config.toml
rope_base = 10000.0
attn_scale = 0.125
lr = 0.00244
beta1 = 0.9
batch_tokens = 16384
Each number is 128 + 32 x the weight over its row's rms, rounded and kept within 0 to 255. Layers, rows and columns count from 0. Numbers have three digits each. The size before them is the row's rms in percent of the matrix's.

# q: layer 7 attention query, 128x160, rms 0.0758, rows 127, columns 64-95
# k: layer 7 attention key, 128x160, rms 0.0785, rows 127, columns 64-95
# v: layer 7 attention value, 128x160, rms 0.0986, rows 64-127, columns 64-95
# o: layer 7 attention output (transposed), 128x160, rms 0.0862, rows 64-127, columns 64-95
# gate: layer 7 MLP gate, 448x160, rms 0.103, rows 0-76, columns 64-95
# up: layer 7 MLP up, 448x160, rms 0.104, rows 0-76, columns 64-95
# down: layer 7 MLP down (transposed), 448x160, rms 0.0655, rows 0-75, columns 64-95
q127 144:106077081149111096115113070130170142107090145135081141118111095132072154115085071137114117116107
k127 149:151103098159120105122078128131137122170092148172082127133099107126145167150065131161119131140104
v64 119:168158109167107157151106079139125109151137147068152134117152147089161120147123144130123143159138
o64 121:091065140147120110112136144143127156164130134117121136132139090179128093122154097160090062155056
v65 116:112122174149059116145058073157122193080146160151108149177104097154138123084127182121125151108118
o65 113:130129135057133133094166166103094065115124081162157086088093159124097148178117150108138062190075
v66 124:145098141121134180141111152141105107094107164102110152090167152055163123113157157136019118072128
o66 120:054132115122116147125143131106140150178110150109140094167132121214115107126097141126196090125087
v67 115:104130124121135116129061112143153165119089093165179179104128101122131166134103095090153063133121
o67 112:110091135107152125154151101179107140133196071117088120119050090130106060071175163113138203079129
v68 119:119123098193155034117237120131173126148142148171146094137108104114087172127128050157150131081169
o68 116:102095135075116127117101103080118174130139094145102159125195137148135132111164195109130125145161
v69 125:194162186102142141088166114189111147229209152145101167116155101118150111168148169161097138127128
o69 126:118115136155172162187116187056115109104086095105096150156120103132106131174121083166159107165134
v70 115:137126220129089146142167093111142109136124139165131090102080113139178115107096145150172082109149
o70 117:117153093115170103103087116116130176118137103160145229103159137072119163146180107130101161185104
v71 122:135153108181153170135107121100171123132091129138101195139122145134150145125151056139100106136138
o71 118:170113121075166083200115143121068127132166140149157083152172121113172089161093131113122161106116
v72 124:195144173099155096098132116156076088160105140162085061136127097078074171079183077099129096113139
o72 123:092102116125165165096149161189117173102058103085118125146140148190168087136123253121117179164153
v73 121:136159103124086124072121142160129132107114062192157124165128101121106115144086204180094158147097
o73 117:171141100063131147168126127129172148123079167155133117086160158136110144098116126139107109149171
v74 120:214189093113105129196096167169123160114153141156151155134152126102116157168118113133091115095175
o74 121:104101154137116111037150140126162088124138143132085104075132089161130105139201131139096154112085
v75 120:066196154107139173098130129161069180091062167115147105098089122125139152121124166105092147053153
o75 121:132108136144156114108109126128162103103151132088180125144197149111128141145184115112136170169071
v76 122:132116137171115113089143130127093145146125146196127107082127113185169097063188108132160156145105
o76 121:127134175116151123131150116152174098160113139165099160159150127165130094183077175139101118133114
v77 116:114136170131151149191138155084047110121165150135114177169140122082110116110151142142186223132140
o77 117:102140124144168127189136144134154137176154102094144119117086122114091145175099117121141128137126
v78 120:088169144134103105148141077134146141125170119096124106168152110124175148142126156124183122136139
o78 119:141117122197164176153162145150138090142138136114146143142132146112066140132106089085105125113075
v79 111:149125182082083136130084227122188138159116131166114096112093163115129086100188125131112110117127
o79 107:064162126089135128095090073145061115128139131176146160123098098153072111126066168121107157134103
v80 121:077068188089198151070128070134140199133100192131099130102166107084148194145115135091165118117097
o80 119:108125144129088138151175122112140080134159088106126103125131174145110086159098125155076189134144
v81 114:082148104182091165103175079112139118125160133108117118144133161066113155112174130094099092190111
o81 116:153104098071129143096091152101140119110175126173115088126143148081137112128107109070119184114146
v82 120:113169163126095144175199199157130097159061104104095115116143167190144103173176136136135158124087
o82 119:140066146167173127118103090171113118058148148153116135140070117110079165102131177130128114144192
v83 119:149140132107161191133149044140161139103158098134159152117148098123124123177054139112128135124125
o83 120:120138143153126136134163134073092119076164122092091127134116129161133135136145127162121134067113
v84 120:146115135142121112107188147148184163134155165136121115158152115131126109093144198137115079201117
o84 121:136170111060155098170130072141083074126152218102101176144158130116111139138132098115112194122121
v85 124:071134123144106100187148189113145126142136101139156123104105095109117119145147114072105160149140
o85 121:131115113129100132094145127164124104148197108066109139111183158145104117109082152094182171124119
v86 122:167120113120133130069064156119092107103114154073094139128069107150122131113173117100187199186179
o86 117:094120109100137080112121144136131157153075094107153146199175173088131119151098168103131093085116
v87 120:166161130094132088078104087116137129121140099123061074090143122172139155160110074158154105163118
o87 123:133153096128101163068136160143146170127079147090119183128148088087075113121142134063048185125158
v88 119:152133161143093064129103109075121129155136096099179141078154096106122095151102121048099168164102
o88 118:101149090158123107142144177142120153044122170206156153227097120169116129135090144167118106025177
v89 117:153129126138131119156083057127163066138076167126139111144080106093117157104126145113130191130139
o89 116:121146047141082139099172197133119176094152143084051161115143144117162163194173134155151115135132
v90 116:165151097156087117128167171113156128160072182153161094120128056113116185101121161116140102110118
o90 114:141106166114126149058100108117150194141095114088116127085140161134153088146123091151099118143116
v91 122:145122116128126127140089087117184095117129127126121083105089189129156124147143071137161146179116
o91 118:105105128158196113154094131138124107165096113140185155106137090164163110029182213159120118147160
v92 112:161120130170109078191125071141053139118063101149116125125184086180191115196113161177103153149129
o92 116:144117119150148182143123159061134158144146114132143120191067148056072055156136083115083074103106
v93 120:189156091104108091138106117119127112123143099171068146113159101121126146159177161095170029132092
o93 116:097075136184142172123123115097142086124166108107132082179109123119064114173094126146138211184195
v94 120:116112067174084147149135096126128171104105124143120155138141151112126152159128162100149122190116
o94 121:155123078125174095097144180128131133135105155102156064107142121112177134122126040112110137111138
v95 120:086080192176124132161148119130125116105130132112153191137148168093112141116052045105053106113129
o95 117:138180107076153153112094121133134112167175081104150083123057162165164118186121165125128146076182
v96 116:135092121125115155160136104168152058132141152180115163135062122188117128123159137083156152128152
o96 116:119150162135130129064097155120016119163097116117124114147093123087078119135101131148184133142093
v97 118:155189091055123109177088127082161068128137103161134145091083167166149102130136177132079118090131
o97 119:093091103132169145123122153145084115140128124103154086162187120162129214105141072145165160142130
v98 117:158145087103124155074115173134086137083199101147099123113086142110134119096155069155118125111087
o98 117:144170101137114168163149099166110106119102142129105160140152101114139106089117183080136119124115
v99 120:169081149073128076147128119126169129122104056065105060124148128015131136147103119106143139154140
o99 119:140199144175143104132155135091087109111131130125136155151128119167107123133155126180132147150077
v100 115:170137150167076061136121112144147119107139157144154144154108100157108183140091112060063109158144
o100 112:136105097040132153192139148184140129077102108117136078072095152134164139131162148121193201172114
v101 117:174144137119112122101097123173106149121180176120132131111140217156115167110089095127146077078104
o101 119:034116137107119098105177167104133140147076156141142166144133113140145125170168166070077181159131
v102 120:114165195110146143141151173118138150036119151149073130081201078140118157031127054165124095189128
o102 119:176175111148126156122053122102142156135131093182177099120091160150171133153156175104101162138158
v103 115:119126108128154155138145096090154166188133134060097105164185072138106159103178115120124146051125
o103 114:149075157159067129097138107104122099109152119194163181103128131133079098216157176142095112176099
v104 123:166125119151123083151136129135160145153154165131127103126118114125157134051103169177093196136137
o104 128:185172124118182103071121117106118106081105088086146171162138113121149088176131145120117054117134
v105 116:139142092050121113119179146154151082122088073115128160109104063088176133126142169162112063121166
o105 116:098066148174223172091067112106153138130133131162091104141121082164088134150159088134094132106094
v106 119:100150130107174113083154085117144153062190170173145106154090186158139144127098130149079121082133
o106 122:165141132109102110117126214093111125199104032151122122125176122094141077126166134096107074159150
v107 118:163119134099160133152184083098088176119081093121100102124138150102070134134112145104118177103198
o107 117:118124134128153150155113155171150122155162150083145164124149159138180203148166118120108066164085
v108 117:063126101153069123123157097159107122060171123100172113127072127134129145094168189144131068142122
o108 118:176138135123174138149071116131128148108091173107108090118201123158133071153140152124140119098084
v109 115:150115097101117117145131133134139147172147132070123141155141157161051168090107164118197163124102
o109 117:172153149170139123100143119151051115120073115127123105137118107174151120174097132146135052144097
v110 124:155125133094171129086130141147097110138140131112157130123177128164130170107163199176132137123138
o110 122:094108154142094077135115128119148108159117129110105126132166118093089088093064115084078114164080
v111 120:132131140131162151149138131115150134094093155104179096098170101126154152164066144149087088129152
o111 119:092156128092154131074103127133103049113155064122097107137164153125155050127179107106140111120104
v112 115:079129083087147199097097177168167152198127080049144083137159077137140164161135127113110129109121
o112 111:193131098198078174106134122107085124086136104161137152082114104138127127099109159130106113206074
v113 119:135107103137123117158077157163124104112131139166153090133163089071090102172122170061136115145112
o113 121:130128115123077132096135134101147192111122105083119141081073131154080130142144120149122146154137
v114 118:096157173103149115076153097130121120123165105152072103125095184084148083131151162087139135141152
o114 118:139138131159109145108097105124123076117163060074154143143131086124146133103099074091115150129132
v115 122:096140097133155060129117114186099072123225125070152138108140145090150119185162100095151084097157
o115 116:162106084172129150120122141064175144149081130049146115083125065193076164130095117103164188135122
v116 124:172159156139080147094139145154138168110072120097191178072133112086092109177145103181156161143102
o116 128:078178073145230130141118121150133127150143148115066118198102180148116121102105129142123164184159
v117 128:180113120094127111128146180071097155096116152121142101123118189117122088142093128126121123190146
o117 127:142135144172192163108139117120107126182195121146143111135110075124152140159145112145092126079135
v118 123:180137104118190155115136111215126056113082150134101225157140100196088124168142162113082134111134
o118 125:120071153155164118172119120123156128147143142161077126118160171140134183155150137135180143123123
v119 117:130163091081117172079150124106147106138146151131120076129104068113044079127162154145111197187128
o119 118:092085147169067089160098129169083151105124120146068174073222132168156122140073096129159165116128
v120 119:080135145094142098135100162140071102104091192127129104126117114070085018131115137120106126127126
o120 121:125108093198109131112123128103154143129147093193145171104169088117093125118146124115175115118166
v121 121:115143149101141153091090106182107116130083118103219093122115103164095075132142145144195063080086
o121 123:115114117131146101105188068087144104129100131134104159085143124115160173150086095117083166142132
v122 119:156114020150137181117106168107111160115144106138124132157094106146098150113122084047117099092106
o122 119:116109174113122121149155082123141118137110126161101137096091154143146128140162109081106190119136
v123 119:202074171119145126104111112158162098111156135175106142129155136133067093105124124124095081140162
o123 117:125141120143160083125110169045078100162106134107140162162118172120212146162151158115123171143154
v124 118:125104148125140163173119111133099093153162137080091145085088065088138168109157099145113107154129
o124 120:133150137141057157081177158100077114139140109124150158103098176152108132081135179098176088141102
v125 120:127170150140157168135126098133097161080148136149091133132085147160146167063115129179102131164095
o125 120:104177096086050156166139170114174113191125133133157115098149107114096104156173142108152141105161
v126 117:144121135100151114138129095075077123125144067120167084158110132164150112117134117060115133154070
o126 115:097143143134138153081175129168122091113159133184149130159146164171088113150083155089157140064129
v127 119:168159094106128117128127139148116117145149122139172132108190160149180081093101143131095097130131
o127 116:151110120162087124095183156108157159076121121176100143158134135142126097144085091103134110152107
gate0 094:049121106121157167118117146205152081140078149136125173113127124109120138137104033114119103097096
up0 100:110113133139149078147129110181064061104140172117129134113210164144097166125118100117131154170054
down0 089:184180116082130168100078130103158130128127099138164126077114120163132099100128190168167079154184
gate1 098:188109134095084082154099109139117139166119102159152097108127089105054197101135090148138167179157
up1 095:134108142129105117186111157199088130159112089213198153094152100113138135151135110108104183130170
down1 096:067087134114148152132110103095081127159065191135144141166073155203172164145151115105161127162189
gate2 098:132190150166080118122101079158124145095086096101110118165103080182166161108137117126120139164139
up2 107:049115116152207167162121122143090150116181129189082141078083126140116137159157097174216115149132
down2 101:136065129199125071131104161118143104154088163032109139105121155073123175172161124142158101143080
gate3 106:118126112100071130156112174172158100158090138163074097080123113143118100175138128132083115100162
up3 102:160126154147115075193111119176175107191098104085171126117123130123182115146185133091112143069119
down3 106:081131147117143137130184202081094084156061114143111122156111129124161144188133110092139143099105
gate4 097:120088126197078142160161096133111155166140092162176120118122094116139169092134154163119117104101
up4 100:129144103148130096102152100128121117187143164171118176150173131150107119138149112092154130111148
down4 102:123169140069126093090128157065130154121111149137107118100069161168067104106177142116122082148155
gate5 098:193110088094076128183144110133092149098125113157089149109129154137127125108127105144058139131104
up5 101:171164137084120167088107107193123137127099170111069109137141103129108117123121118154142075144104
down5 100:182148126102168113117124152055208146148109136197136077084149099157152146134132129148134100143166
gate6 101:115069162161116145132160158121122074134132106147095147136199150174169159154102119147111104159111
up6 096:171155098092114155137088162125098130115121178099118170102190171126095102121122200131132126102119
down6 098:148090095101098122125199108113155190143132095108128169145127087086125168157134144117144178136148
gate7 094:088112090161125162136104089090139104148183100125044089143167143160069100101103125138103182204124
up7 096:050082086165153150139167151136162122134146138167094200204169095099095135092160137153117118127164
down7 096:193145083115141152153091105140101094118136101089141204106135146102243134143107154101119083141093
gate8 100:090147077185086155120096162140092192097141096136116172132131180151103082119150180127134105140121
up8 098:130120164136145114128052141157136192102178066165139087123130103081132162139219125133117146112138
down8 096:119159150182077104110183147125094128137116132145123167107114097154123072089094115166162136065131
gate9 096:166147103116167053097105143154138158097139154111081178109126102129130147114124140132137174141145
up9 095:090123187134098188157079130164152124079131084128096169132157127138142142050121068136169144117163
down9 099:112121169158150070131097129154138135151120144134115148171083126112096166155149144118085124113093
gate10 100:144182182109124148111124149156216189134169140097177129097124137145136124176121100142107138069155
up10 096:080097118117083105165112117120150119066156165124096112153068113163157115104103167166097125101139
down10 094:133102061146152099111134206165135141118115178138082172133125054094108150142205135097154138168148
gate11 098:075147128153072154111094165070156081098160145177119083095145139152134131125126040092101085130107
up11 094:177139117110139179125155097172111111119129129166186113083119090102139172129119124084145126135099
down11 096:152148125095100132106138066134092175144104132149096168128122026164124130143133190120144145138101
gate12 096:120097153080122145151117149176158196159089163095140122097142146139136115102136099135095158118145
up12 104:133126133118091066085129065109145120179067120088175124135120150112145182129151157173108111076115
down12 101:119116054109147106080134110156157132142119129191189122120111126139149085098135136123165137158122
gate13 097:140152132142089104187120109107111168135133084137132190146171123086097044109149191158121146147116
up13 102:077063164110097154101068125087128152041151192135161073132151108127117185182148126117133089104140
down13 099:089097167135102181108107125182125139097100106172129135133175169103106138128142128082103122117105
gate14 099:172074154146101125139091074208112106153194084145103155119169131139116174107207105118097137120132
up14 094:117122175156115117156121114090129076179093138092113165157118128020086131165133122090172145105097
down14 096:111101108166160174120104108154139067163120110121078132164099114118112155135123146132180173152099
gate15 099:141095129131151074092111148104118141159181167085138103136137122149131059067106122148153157117149
up15 097:120073168174143139076085122103139155171121159123100134095072175088143092117099110089127131119106
down15 093:129129118143111128121111141055105086100138190156175124096184168131172178109125145169104109117089
gate16 097:132161153111158187139100125159163115093122185142091125111038141151165117109150123112185156069138
up16 095:133086105092134118124125135171106057130156108188060107130070124149127142110091100145110104170130
down16 096:135152185097133113153147089119161110160143146120101126123062164094112136103179113135077138151140
gate17 100:135120140126110140081113137081130107097156107151101107125062130119107124135140151182081117155132
up17 101:123114132110170145156159141070157116125154143157104120083070181092131137077113113058157161126132
down17 106:119161204152099106157119106151135125136109130156159149139120181092114122124124144136099098135167
gate18 105:141111172031139131110117093017139149145100113100119134147156085138125151064135154196166118121118
up18 105:102143080133133116095150142130082131115182156163100144103117078103174154135162134177106181143108
down18 100:104125108136083168165152092135155114131191123100118096168115161159139085110147122158145161151092
gate19 098:120106143139168123145116118125146124124151136094140095088056112127116129115104147103120103106146
up19 097:134174149155191137104092096156096098086094150191117118177156060107166102224143172167116116197178
down19 096:115081143046106139176156154134083111146135131157162115111113125122088169136135107171132075069082
gate20 102:127115115069161170045103150091128161162149098134133158063132138126100110116121114136129107113097
up20 104:087200161128086122134116084090188105152097086146146151067143101103183101143145142130152147125124
down20 108:110127130135119129082160138144138116170192109152099128109135177109133183156127117167137181120147
gate21 096:108140135039119087127058163145095094203097173044102193130112172099052170155116171132131156114134
up21 094:096085158126158118088119090147136144156085167136109200131184113100164134122154122121130117081185
down21 096:174163092117145156161125088104101099129108091114147123061155115131166085094134121158112121118105
gate22 103:092172118172111128113112107090106141103108096146118120184148145158151093145151130170176100075169
up22 102:066153128130138129174140123146123127089152075141117107158168133142070084067153156156060122154069
down22 097:112104167121091122161161124088190165165083158119086153159144074146073137158122129128046133101116
gate23 102:120079109098129105169128136118119153113169178086122191136117124139096104157147084146110140172095
up23 098:102104152160075104094088129131104142143149152093070136116113139149151122069115131149102133105188
down23 094:146112190140108121153082116115162141104151163014122098116141140103152138170154163105114168133113
gate24 092:107125114169160104119103098134123134120150111079119123159195189161173081058103155110151157085172
up24 096:146165091149046133158176155121105189101128165139162152098104122120116127098168179134118124150139
down24 094:071126132125134193153135078143059152114208114113166155115123166146103098101162123135119126066117
gate25 103:107114117097092095125155131133160170139163150106125107189052119141092140116185114161114168146135
up25 104:155202080069099151123136166135200174114100103140118180125071126128121120074160175161119144069119
down25 101:139164154128152098153102071130129154079138128147105151114164080137163159144098140085131082065077
gate26 092:076170125190128154108153144109088096150123135134121052118176121083122043080070102103152193165096
up26 093:136122166129164093083177132135137126100097080068137159179171117078061087136102171107141097139090
down26 097:136085147043154142195125128114120120125108109131118100127137135122125075159120103148153085175157
gate27 099:181102164072088155187112144190145066108169115156112154136111162129129107145125090159068119112091
up27 099:128093148120097124107179141157124122127054103129067158101144170173155117158136157104134155106182
down27 097:109155113166103150105172130124069135121209078143143176126173149169149124128140113145086183175120
gate28 100:141153177105100104109148114121071148118177129148179133129160148130086117053119107098067118178154
up28 101:104110103050082155156092171118136054120076075123121139065095164130135129124101093088100116087144
down28 096:173139097123159124157179129079087101181143098076099175145145113127117085173109151107164048140118
gate29 103:143188165142104102145065075191099187135113124149094124122080149109138183105163139160094149134109
up29 100:156194155178114183131110114180156137156136122138185091133179153165147134199099170159160170174111
down29 099:080204128110133156105154127073093124144106116174136115092132169139110162088095138152137129130070
gate30 105:100076112097132108129127138087143142208153102148145121114157128113128075129144105124145194133116
up30 105:135099138098090114133073077109104093142097035202161129124078148128109151137160100109164135102113
down30 106:094144143147116196094117131134125082161162139072113074154115115086142158130133182171103141134132
gate31 093:073160179155142093143166044103106084165084154092092093125127171125139129105161132142126156074131
up31 094:115157122113072105161109148138129112092121134125120158109145126077086087134081112121181159193109
down31 094:178155150107096073112104169131105137160125122103167137150107147144169113172174143136139138093131
gate32 096:149117114119115165122097095139073173123096063165157074146157137132109084182078142134108077160175
up32 097:082125120122082110130170124149095092120161147101088152109132154111184182083135128165105140185149
down32 093:103063095149114139121084128117124173141101131125090112112110160111142077112100180100144133111174
gate33 104:149136109117149135094123107171110111124127094138106106162154148119101095101121108155144154152111
up33 097:100122204139112096071150158134090069084154098101196129138149139081123133160114151088150172126126
down33 098:218102132117135150116127155112116125109161070095135063148128152142071111084103153141091139173174
gate34 092:092090075172152123173099043091094079183144155158123145093143207126096171155103051173126096111110
up34 093:172084141116062137097094129179127146079166113093191103109128120154155067119161171051068136136101
down34 092:178083157180148070185139139115112154133119085116094091142058105123139150156108110151172121096141
gate35 100:109090098070078162167092116118111157209090074133147105099087117118119188128118138159133152130132
up35 099:083113132107159168122085116082111119224107114130135191118079160146085124073089144123093142139100
down35 099:068167097119108165180173077102086117139116144165117097108110140191107128156124117194124147171146
gate36 094:099108148168114097152164181096135123140110170142084139105146092090073150131072161117111148114129
up36 100:163061149119160040094123174140102117158127141123149152137165095151108104138134197101108105131110
down36 101:198101101090066151095130098048156165187149047154139121076135156085162153145185174112124140113126
gate37 104:088146073147159098189073158116149143142155099160141084146114177122132115144135143117161135135116
up37 105:135161147131099138150084144104137154143108151110121113162127153165098085081099117109127194157161
down37 106:156105109150125098106146048138120138122137119111149221137051170139116190113154135126128135146133
gate38 106:101109136100172163179128112186134159156116124152147135134148128113128090123220122135134166143138
up38 105:153112091172145100069102154134154088104158139105112038128155105191153166117169096137153094071148
down38 104:142111216145078108131182175164064140153156095104138134082156095075156099168160115114137103106093
gate39 097:156075123142118151158106159167177159166187137161117127101143100074092116134146142118110157146093
up39 105:081078109149113114116166151139113030133141059136122127204134115145118116122119075164133143193199
down39 107:086121128089136088145162161113101085142110171135066088193146076150126120112136117071092111144167
gate40 103:131137159123122175136158176132130149128121098081111164162152110081118086097132119097142101118169
up40 102:175184123119173077147140134116084168117115117124131069114184156138115128125100163161145089127177
down40 104:166125159130136165147138154117104133135132157090140057150136127127140127125136130130145155069104
gate41 104:127149153130139126117141117093131112105149097164078121137146103122146125112115121102157066139157
up41 105:127143101117107133079070130131103131138147101141128124106151134097072117119112087154083120131119
down41 103:139137143112138107135080126146114121154084154182090204096118120048123142104142132166138138136140
gate42 104:120116113162091138112140104112142138124092127127111133086136127144121128188111119101167142157112
up42 101:129156080086099171110135088159131074174142108092153110148064160167188161099189186078114153138094
down42 102:095085076155130111106112177133058149127128066122076137149109130132141128128136131058180146150108
gate43 098:126115136128100124101163143147183130125116226157089106112143157141146118183094151147088143169144
up43 092:127152122121150127137113128088156165145096114241120130075119120155122103095113116133142135188134
down43 095:108108155077155204151104154104140104129138120162122165118141114192070132114122120136129107096111
gate44 097:117170140139079139137146153142076081139092094158143113093109135147131147177100139077162104118144
up44 100:126090137099156087127084176073105130169031119162137125191158130132141162143195080097156090125183
down44 096:077150141106138118111115128154143096166111123163146145155095123122192181135101136116112095101056
gate45 110:138124166153156151208113152064107105130119104120100084107049106124118147131146126130109119156128
up45 101:122122108133136189124089124167139152149155099159066126106158119104112105153125151143137138127111
down45 105:127118123143135116162134151155151141150087097173084109134094115067084099104144100130114172145162
gate46 096:109065160135182093143065177122095111157109169154173177104091103114126118131098164130206143158121
up46 094:168082141100220159158152113147086082107164179108171154128153145111098156028067124133152187108116
down46 095:163121107134156117066180093113110146115106154149188135121085137099218119076104151172145084091095
gate47 097:101163140172074097126043173141136149125189119136102084116112152165102172107158168168086110095119
up47 102:193104105018104133163184164083121099156149193152126094115177121135157083109166133138086106082199
down47 102:121122143111137180129108127136124125052126168184138139115123117166179129114127154153148130151131
gate48 100:121139148108118129141129080122085103148091172157216058131158080190157102160180119136142122170100
up48 105:159148160176176154122135128105063149117126111103125130141133122066156143094151093102146067083176
down48 104:164136145173138183117105110054100122095152122109120089172088188069145095111158123120099246114135
gate49 100:067126105141156145133089085183146118165121110187118186117123140136091121070085098116135071215102
up49 104:144143134119202128127150093077176069132140120169115150140123110114092120111123127157127172118173
down49 101:146145098088123090116127075178095136133107111092130150134112084089103209117137209100167079118136
gate50 101:076097132125124148117100182164119155146132089088135123147187089115139110150151162128109100120127
up50 102:088177221091090098143131133104135152120121082079143118176134148074150110113106082173148080099062
down50 103:093174150142137111146106129146165142145110148142116101147158154113139155140099142139114118081087
gate51 086:099066108128151080151169148120117127127161095113110079101156150105132136105100065085047169062092
up51 089:205118141141170144114113098112229155131121127135169123072136121181132184136140131141147093092115
down51 091:144127134151121092109121097150124161081131115133150124117118130100159068103153108151154105141176
gate52 105:117144126110099193090190101116093112088151173143172144156126114150135152095099145111160090117065
up52 107:160111104118114152103160088125166078155128124139096094139135173175168162120131127139116110143165
down52 105:112163139089088097112152148097157073082080148149070205086120094126208145198123116106128141112132
gate53 104:151157112129106095111172095143126114170110115137087099122086083109073086139141154049148099134135
up53 102:181124138115116180161099136128128143113119113098158112127136127097169128166110181125205111145065
down53 103:147156133115083054160193103127167066113124167156122091079188142138143171180217083100103097104135
gate54 105:170153090148098155125079119145153152158106128152127089083120065079104118137067127169126114111198
up54 103:088154114147139146105102186135061120195123120080104171142169066142102163184156112183103100070160
down54 104:131058205101145159122140180165137132182118163142154130113144132100118081092126131140098111133065
gate55 105:103161159099123074110140151214175114168182108160199147083091117158141087134145116133111244122155
up55 104:132138164099172084161123117169138148174177166170156141085107149116152175085099142145094159137134
down55 103:149164182110146126086100131128087146084079100059149113045161096104123135134110159117107127164131
gate56 098:126127136118095112157111132129124125166178135100142122140200110109164128111135119144184191137110
up56 099:148129127107155150056134188120168101123205144225062146080170135099096141083150110157119130154134
down56 103:116135127127113129088116160079155146184137075119165122168137141149137120164157096185143160112134
gate57 096:105091008071098145091058111082112113156086126093146164131161142103118085124155104177097114117190
up57 096:127146180170109110152104197120140166120168191127112183175130143093233184163045136092120144102144
down57 097:124112151171161123181073165167092177126139040157104147146076131157121100146170170110153126149113
gate58 100:134155185108147145104139155171144142204123205194113106152233076107132097169197082148107057127131
up58 104:142148076099113142193186151177139149124156116110143142112196119183113189170163180155124145066144
down58 106:117154153114093135145152164165181138113141094044129041109137064129142118115131087149145120097126
gate59 100:180163182078167131098095116143090110115077138143160117167091139175107165147120173165082168159130
up59 097:121150063121099169151110110070127113106160102176152108111149054156105143087134137131165099180153
down59 095:113096069138127192194094094176126142120122125122150116080097145193175136110130095148156197099114
gate60 102:131160142100159096097132105165181140133103137134072067095168095156174118097115164158126123146113
up60 102:090122106142150086176081135084103108146117078093156080130166070063101141147111130057134163106109
down60 101:145128131116157146191116171187125102151148062137179144087088077106092151092110091144171137127113
gate61 099:092134127152154098163085177078127144164174142121062131069074103166156135138147185114120124113143
up61 097:160147119169147116106168125099160130171105157097139145125099078066144185153129131151139130112165
down61 098:088161127108138105089143069132155109179103071132178171140181104124142168082147143163132088143089
gate62 101:118058105141160119129042150128106177149160083156052152148126120141123089167086102099176127125097
up62 102:151113112133113143133159128168119136167115142110159157144114109090139149123160191129125128121083
down62 099:155129177146178119098083144146070154107122153125097071137134083153094123115167144124076124145046
gate63 100:152134151090094175102079126154138111092121112114090139073130171227161126096119161103098134104103
up63 097:142108157140126123143142083186102136125114121188107165192061155109175149132134130151160132174096
down63 099:186124127136094127109130123161105114168160114113170125129137079115148109165088133141163058143090
gate64 100:120112136166142101134063124145093162122168079171137101131159167135113109142124147154065132206194
up64 104:134161159124148178115153168082153101164136114124129127117182079065107122174131142125160131048177
down64 102:100115151099161138095160178143156111113102130160148161109151143110164151130084179107131085072144
gate65 103:176066078133157224173088144147095161192131131116092139116102106126075053103150156158144138123134
up65 098:215159156160136156170140095083140137152190108144098142095208167125132177066104117127149142166173
down65 096:141122079132153142133178152116155169103149086107110187159159149106127125084140138145160183165078
gate66 101:102109104104145132124068097103150136086117108191135083086122185127141073091133149109140151113071
up66 098:084134153122133083107116160165124125129142165158181112109076120091099164163115150187163126139130
down66 101:120089160132165088145127123150115120110069135105109088088141134186128100164071089149101157072124
gate67 094:153134130111201109153117152131057159139098129113084184113162100128089131137176096168120137107122
up67 092:103189101091123122161106121105116138119102111180090144110097149146088107083067162155134092127147
down67 094:131162125139180157117100101142108163170084125188155132139137121191143124096096132116092137169206
gate68 101:091176083079149089150111092106120138147109114170119116106159113089094123160094072137065117104060
up68 098:142061124114061106146097087132120112094153138081115168091149130085107147142047111132104095090104
down68 101:114091088126203150106161126142144126136119154168132116136166136166121120112096146116219082139060
gate69 108:160119132138107148119125074155168127173141174143153094102159129090081102087128111192154143078125
up69 105:107090178146120142111085181147139132139137124105093078146101065139109130133116122118109164087157
down69 104:136093173153151168103086124120067146113163109142158088173125185131122125104114153134148147140195
gate70 096:148123044101122118077152125134179153185126108181217199120092132108146106166125073151143085107156
up70 097:128178114148092104108144140153137120181091125128131104120132111155150179199142108169054161126142
down70 094:125107120123139095114116107131144124111169117155107196038130066153102114118144168149161056092148
gate71 100:063184041121160111105183131081106152125122147150131145100113081143112097136111187209184147138114
up71 099:101136120075115083119110105154091123103136115117108098185158143131104093138196132152160117097132
down71 101:148155147107121157097200083125126148146103141052129154097095093139140129155079081112079159074157
gate72 097:116108144097082166083129084164136154137127113127172136164164124081136153133082160135151118170106
up72 103:090085110133142146126120134141165126097156122130191078107170121091111115081113095154158130076127
down72 100:127150161121174158137114191089153124132113160119118131134148177126085127183099063142157139182126
gate73 098:092109118165119087128123128091129154102138127120166124064175145104101129132135190152076126098138
up73 095:144095165117122120126146132108164096094128141153097124135115137122035136105159097101102080097079
down73 094:160158082114117126086147156138145104143113164164117161146150145054084087119178139134154076159136
gate74 103:131135102095131211151167143145133139174125143156107091126109116099069132147161132156107137140110
up74 102:097160087111149139131048068139156193126113097163122118101110167152150136204160149100145137140145
down74 103:139142179142150134111083150113098164123033137106162097118139117090126179096078156136112110137169
gate75 098:185123149128133120183182131071097116134163170168149132095139095096127123050153181132127121152078
up75 097:090181161190169163183192083079154107061083120129096157117143105139100129107213082080159128128127
down75 096:131105109158144097163055091107118128127123113096124146145096096136122136215132128097112167168157
gate76 109:062127129122105106114081081156092142147124131075137155192100143073132125093130112118082156139121
up76 110:131119174179150105146149081196132186118077140133129120114163131087160143096175114210118202143099